From a checkpoint of a small transformer trained on Wikipedia: RMSNorm before each block, 7752 steps.
Each number is 128 + 32 x the weight over its row's rms, rounded and kept within 0 to 255. Layers, rows and columns count from 0. The size above them is the row's rms in percent of the matrix's.

# layer 2 MLP gate, 3072x768, rms 0.0416, rows 552-562, columns 96-191
size [101 102 105 101  95 102  99 104 104  92  93]
[[158 159 138 136 114 148  96  88 109 215 102 165 160 156 144 167 112 138 171 171 111  79 109  80 120  93 142 119 126 106  96 124 160  95 138 179 127 114 119 130 113 113  81  89 132 116 116 123 129 158 136 161 159 149 142  93 116 152 144 135 110 145 115  40 137  85  99 153  75 153 180 118  98 132 162 161  85 168 122 116  91 176 139 103 139  59 168 145 164 109  93 116 109  53 185  91]
 [144  66 230  92 158  86 111 120 138 143  94 147 112 161 168 158 122 122 127  93 139 124 114 185 132 150  84 118 191 181 157 139 107 135 232 105 105 139 122 155  80 125 145 162  95 130  97  87 107 173  55 148 163 169 181 127  47 126 121 114 115 105  83 102 104  96 123 120 136  91 144 164 144 107 144 132 142  99  86 136 135 110 140  94 142  88 100 114 132  67  95 132 136 127  32 127]
 [197 128 178 126 133 150 130  98  52 216 201 139 135 112 137 131  42 143 152 185 124 155  93 147 132 114 169  92 128 158 164 110  96  96 153 115  80  47  76 131  80 120 110  76 140 128 176 148  71 123 130 109 127 145 117 113  93 106  87 104 105 134 105 104 145 106 174 153 126 139  79 147 103  85 155 110 135 139 155  83 155  68  77 130 125 113 189 118 131  62 201 105  53 141 132 144]
 [122 130 116 118 174 217 144 110 152 118 134 108 188 101 147  98 129 103 130 154 136 142 128  71 129 102 102 149  52  94 149 134 134 138 125 140 134 150  81  59 166 103 127 192  52 134 183 131  61 161 155 108 100 178 135 160 159 145 188 113 115 146 129 168 145  47 100 175  83 155 171 121 150 169  71 113 103  79 195  95 143  45 110 115  82  91 145 134 202  89 160 125 123 133 145  77]
 [146  88 103 163 202 119 132 105 156 121 111 102 123  95 145 157 156 135 114 135  97 143 159 110 148 169 121  94  89 127 171 135 171 120 130  99 141  66 101 111 154 143 109 118  90 101  89 135 142  66 145 222 178 161 102 202  96 152 206  81 103 105  97 116  97 125 176 108 155 186 119 136 121 133 140  98  61 125 174 108 160  75 103 116  88  66 148 171 131 131 150 118  67 136 107  70]
 [ 94 172 141 143 100 104 132 154 124 168 142  85  70 144 130 114 134  76 113 114 142 154 166 142 115 149  85  99 135  95 174 158 164 126 166 159 155  14 137 128 102 171 141 186 101 107 122  99  94 148 135 124  83 170 112 140  54 171  84  89 110 137 124 131  82  87 159  94 143 150 113 127  86 100 137 128 133 161 135 125 146 116 139 147  85 150  74 142 107 127 120 112 105 120 101 166]
 [106  63 105 116 152 122 148  70 136  55 104 168 109 106 138  97 117 199 155 125 156 111 127 216 153 115 104 123 126  91 131 125 150  87 109  82 106 117 149 158  99 120 122  96  78 120 156 160 118 102 121 147 174 191 108 137  93 135 120  58  95 139 136 134 193 127 112 130  98 149 105 121 103 183  48 208 135 150 111 142 161 127 211 160 126 185 117 119 142 108 134 143 139 111 142  87]
 [151 111 195  73 115  95 121  93 131 133  80 158  78 135 123 149  81 138 162 132 129  93 175 163 126 111 142  84 168 184 165 194 124 113 168 119 129 156  82 130  72 127 135 134 114  93 156 142 163  91 123 141 104 134 171 126 113 167 142  60 164 150 114  75 146 145 115 115  98 146 145 104 119 177  87 103 151  97 141  80 154 121  95  85 174 118 135 181 174 187 118 152 145  89 124 150]
 [187 111 106 145 170 158 116 167  76  80 149 106 146 122 119 133 192 155 172 148 115  93 145 146 113 129 126 180  62 118  95 165  69 103 118 151 131 104 162  77 228 128 198 167 148 148  96 176 120 180 159 104 109 100 154 148 108  80  86  98 166 188 143 111 132  81 107 122 130 125 144 132 163 101  71  98 132 171  93 145 146 111  68 132 138 120 180 170 158 144 157 162 135  89  82 106]
 [123 153 159 154  92 169 114  95 119 148  96 140 157 148 156  81 126  48 146 131 142 119 169 160 117 102 179 152 136  90 180 111 146 138 124 151 112 153  70 116  39 129 181 111 165 150 152 139 125 172 130 133 145 109 169 150  77 116 136  98 139  65 112  97 160 133 146 133  98 103  82 145 144 159 134 148 148 159  50 130 141 123  87  93 121 170 128 172 164 127 136 119 118 131 142 157]
 [149 133 127 121 129 140  83 154 176 100 154 171 122 112 146 107 119  80 106 126 141  82 127 131 126 148  99 100 153 169 114 147 145 104 158  92 130 134 126 134  95 107  84 108 155 135 108  96 114 142 133 142 127 116 167 114 178 103 110 144  92 172  98 115 162 128 164 132 114  98 160 103 104 109 137 161 203 152 127 142  98 105 118 151 111 122 155  59 132  61 171 138  83 129 140  93]]
# layer 2 MLP up, 3072x768, rms 0.0378, rows 552-562, columns 96-191
size [103 104 100 105  97 105 101 102 101  94  97]
[[109 141 141 142  97 107 198  94  80  94 199 112 178 138  50 193 107  96  98 142 142 151  97 146 130 118 153 144  77 132 136 157 117  97 167  80 168 117 111  92 103 184 112 141 148 155 148 143 150 128 126 195 151 158 133 191 123 118 155 122 107 119 107 129  89 135 146 105  79 138 125 179 163 165 118  96 148  64  92  84 146  97 113 127 117  81 125 112 159 180 140 151 125 106 112 142]
 [115 126 113  95 158 126 108  55 140  79  83 120 130 155 141 171 117 148 143 125 130 154 113 145  80 143 151  81 116 145 105 157 159 107 176 176 106 160 153 154 123 137 139  88 170 125 165 125 170 173  43  92 165  87 111 130 132 113  95 130 133 131 155  86 106 124 126 110 135 141 102 154  74 105 151 188 139 155 112 175 126 139 101  38 178  73  91 153 110  76 112 137 124 133 156 155]
 [132  96 117 168 159 105  98 143  95 134 122 135 175 169 123 170 151 209  97 120 121 107 191  82 130 154 147 134 179  70 115 100 150 147 188 153 163 124 138 197  55 145 155 111 158 110 189 145 137  55 144 115 159 181 125 116  95 129 161 156 105  86  64 128  54  58 121 137 204 162 147 122 158  58  93 117 124 115  67 116  96 161 141 115 128 116 166 148 145  85  75  95  91 162 115 167]
 [129 115 161 121 109 140 106 102 118 103  89  91 126  86 130 192 136 152 112  97 109 108 123 114 158 117 142 174  85  90 136 208 147 124  79 136 141 138 123 138 134 188 155 178 108 133 144 122  64 126 147 140 118 163 166 163 140  81 161  95 126  95  99 110 100 124  83  98 136 137  98 149 139 161 131 131 140  61 102 120 166 153  88  62  59 128 125  92 116 125 110 168 115 126 125  98]
 [170  83 133 114  99 156 144 102  63 168 143 129  50 157 152 142 134 182  76 112 114 121 115 154  94 144 144  91 143 123 107 124 116 133 121 104 109 118  61 120 176 154  71 157 132 103 193  81 108  90  68 107 140 200  90  94 101 149  98 137  88 161 128 112 121 106 152 189 116 159 163 173 115 136 131 133 151  95 235 122  91 111 150 122 155 117 188 130 164  92  86  72  60  94 147 117]
 [143 125 121 131  98 163 153 149 100  66 161  96 106 137 110 210 104 129 134 208 147 127 121  99  86  46 155 160 144  43 108 103 138 121 129 153  88 106 147 115 130  97 196  90 180 178 141 132 219 183 156 103 200 175 158 170 125 167 173 129 133 152 116  87 131 122 171 158 120  73 152  84 121  93  89 166 126 100 107 146 107  91  80  76 130 107 150 122 129 169 129 116 112  96  74 157]
 [135  98 137 128  88 125 147 152 110 136  57 142 141 122 177 156 140 111 125 123 105 158 107 121 126 135  64 149 143 183 129  91 180  89 166 103 147  60 107 130 146 179  76 137 100  83 137  86 162 154 125 198  77 130 125 182 211 118 167 129 159 154 153 180 182 104 143 116 121 141  96 113  72 125 136 239 140  83 115 121  73 143 177 117 109 172 126 110 213  97 151 144 131 121  84 125]
 [ 96 145 138 175 171 155 129 215 139 133 123 135 123 131 105 133 119 119 146 129 131  70  96  80 129 123 162 147 161 120 203 131 117 124 142 166 112  99 107 144  77 121 156  88 152  78 139 109 152 105 132 138 146 175 151 175 111 139  67 171 163 125 148  90  89 183 136 187 133  91 126  99 134  98 161  87  67 113 108 122 124 101  79 126 153  95 115  97 145 132 121 112  96 118 129 103]
 [ 85 115 154 134 133 129 143 133 180  91 100 179 123  93  53 152 170  70 152 135 117 136 146 123 124 109 166 107 123 119  91 126 126  94 165 146  94 195 125 130 123 119 125 139 180 104 125  66 192 135 149 153  96 151 151  81 107 130 154 147 114 197 182 150 207  90  88 161 199  26 165 168 168 107 125 186 182  88 131 166  99 123 148 147  90 103 144 112 114 120 123 132 135 138 124 128]
 [ 59 147 129 182 166  81 141  85 112 130 130  92  62  75 183 190 122 198 159 103  77 177  90 111 105 131  85 147 147 119 156 164 108 134 132 148 181 160 125  73 141 109 101 178  75 120 140 144 135 153  89  86 170  95 155  97 109  75 166 150 107 143 122 104 160 154 129 127  77 163  94 116  86 112  91 119  94  84 200 166 108 147 118 121 124 157 125 140 166 134 167 122 154 114 101 130]
 [109 205 151  28 109 115 161 141  95  82 193 120 171 104 139  73 174 118  70 113 142  99 168 127 157 182 190 133 125 111 126 147  44 109 145 154 173 184 112  91 131 112 138 162 112 130 113 127 111 139 181 155 138 200 136  99 163 117  74 155  97 127  89 173 198 133  91 109  63 110 133 133  92 139 114 109 111 141  83 130  82 148 137 112 147 148 118 111 106 125 134 206 200 109 128  91]]
# layer 2 MLP down (transposed), 3072x768, rms 0.0258, rows 552-562, columns 96-191
size [102 101 102 102 100 105 101 103 103  96  96]
[[ 94 165 111 132 143 182 150 131 144  76 168  54  97 126  85 143 111 171 193  88 152 152 154 161 137 105 106  93 114 142 155 126  78 126 141 111 151 125  70 101 126 134 145  92 173  90 171  88 116 122 164 120 160 189 152  88 115  82 130 173  50  83 171 172 144  94 131  79 104 103 105  99 162 188 113  93 117 162  85 102 149  66 105 146 142 164 113 149 106 135  95  92 115 102 130 199]
 [159 147 175 105 142  68 138 138  98  61 151 102 124  86 127 116  87 114 145  93 163 145  89 195 206 171 113 147 137 132  83 118 124  92  73 156 134 104 120  64  89 101 127 152 142 135 101 114 115 154  76 162 180 148 135 156  89  82 100  73 129 144 171  61  82 117 140 140 206 131 123  96 128 140 106 155 149  72 140 125 161 122 145 119 146 137  97 141  89  93 143 130 188 133 122 119]
 [147 142 116 123 100 107 135 152 124 111 143 175 184 118  96 140 131 134 151 178 147 113 140 163  98 189 117 125 135  99 119 107 224 151 130 119 255  65 124 100 144 139 105  94 187  76 106 167 143 103 105 105  99 164 120 134 137 172 168 178 123  84 114 112 123 142 182 167 124 103 143 170 175 140 121 153 119 175 127 186 133 102 148 157 139 129 149 128 115  91  86 133 124 139 106 141]
 [ 92 169 149 115 140 123 106 128 143 139 129  81 184 160 156 133 192 129 135 166 135 131 113 143 169 147 135 135 111 103  92 188 147 128 126 117  82 176 125 145 133  53 144 104 179 114 115  77 197 134 150 135 110 146 133  73 162 156 111 156 139 112 147 149 155 135 140  68 128 138  65 105 195 141 163 174 115 112 111 138 109 129 151 148 107 124 117 152  60 148 129 144 142 183 141 177]
 [138  66 102 163 153  78 121 136 129 178 165 120 114  95 129 133 134 120 135 121  77 118  89  79 158 118  95  92 112 169 162 185 152 117 157 145 172 123 104 134 167 146 132  83 147 119 158 148 142  94  81  99 151 109  81  91  46 144 156 160 162 114 108 195  93 118 152 185 136  55 169 189 180 128 122 176 169 184 126 124 120 120 121  85 144  83 132  99 160 118 127 156 125 114 119 127]
 [ 88 149 145 172 128 139 108  88 139 101 146 142 130 104 144 119 127 128 144 181 174  97 126 145 170 153 155 130 150  79 121 152 104 124 141  81 139  92 151 125 123  42 144 109 120 144 194  58 146 103 155 112 151 162 141 140  85 142 113 140  99 182  78 114 114 135 165 163 126 140 100 152 140  48 150 146 164 100  81 165  89 129 139  93 130 101  66  33 146  97  86  83 140 110  48 142]
 [ 88 152  61 143 126 102 146  96 150 111 154 126 110 148 116 175 162 187 130 113  81 158 155 118  14 155 110  99 130 136 108  71 134 140 168 164 149 153 167 142 117 142 164 142 103 145 112 128  83 125 144 161 122  77  64  63  87  89 154 103 120 133 137  94 118 187  71 166 117 155  35 117 161 117 113 116  96 180 118 103 138 119 131 109  76  96 165 188 141 111  89 169 227 169 189 172]
 [133 142 149 115 110 169 169 190 117 137 133 134 132 121 122 142  92  72  61 143 145 127  78 102 110  51 169 157  97 134 158 105 104  99 127 195 163 102  79 121 101 138 158  79 128 148  81 141 128 119 135 157 119 153 180 218  79 139 174 168 135 153 123 120 166 153  97 123 110 125 110 127 129 114 109 135  82 107 146 128 114 136  98  93  98  90 208  64 156 161  93 109 152  73 136  85]
 [ 94 117 156 109  87  53 157 116 125 138  94 158 166 113 142 160 164 108 140 149  75 149  64 135 105 101  99 184  88 121 111 104 106 195 119 121 185 119 153 116 107 165  95  70 125  93 132 139 157 164 194 133 115 125 166 169  96 133  89 104 106 129 156 128 154 146 151 156 131 121 226  81 156 133  66 123  74 119 124 136 168  79  78 107  80 162 142 104 199 146  84 152 160 114  59  91]
 [149 141 176 185 129 159  91 164 156  94 154 174 136 119  99 191 120 124 126 167  87  71 105 133 118 106 121 142 123 116 145 113 110 150 110 126 117 119 123 112 149 115  59 141 105 125 131 133 114 123 153  77 125 183 137 108 181 166 106 159 119 137  93 110 154 109 101 152 139 142 166 222 141  91  95 129 132  81 185  92  82 155 177 121 135 150 148 152 153 141 134 106  98 103 102 150]
 [151  90 117 123 157 194 136 152 173  98 167 149  92 114 142 109  62 119  94 131  86 141  78 178 121 156 150 114  57 129  84 142 129 105  98 142 140 103 150 114 120 163 189 181 113 116  93 130 134 103 123 145 165 129 119 101 106  95  81 147  79  97 172 169 108 147  93 177 156  71 125 158 160  96 119 127 148 144 110  95 117 122 165 110 155 127 160  91 152 116 139 184   0 141 129 134]]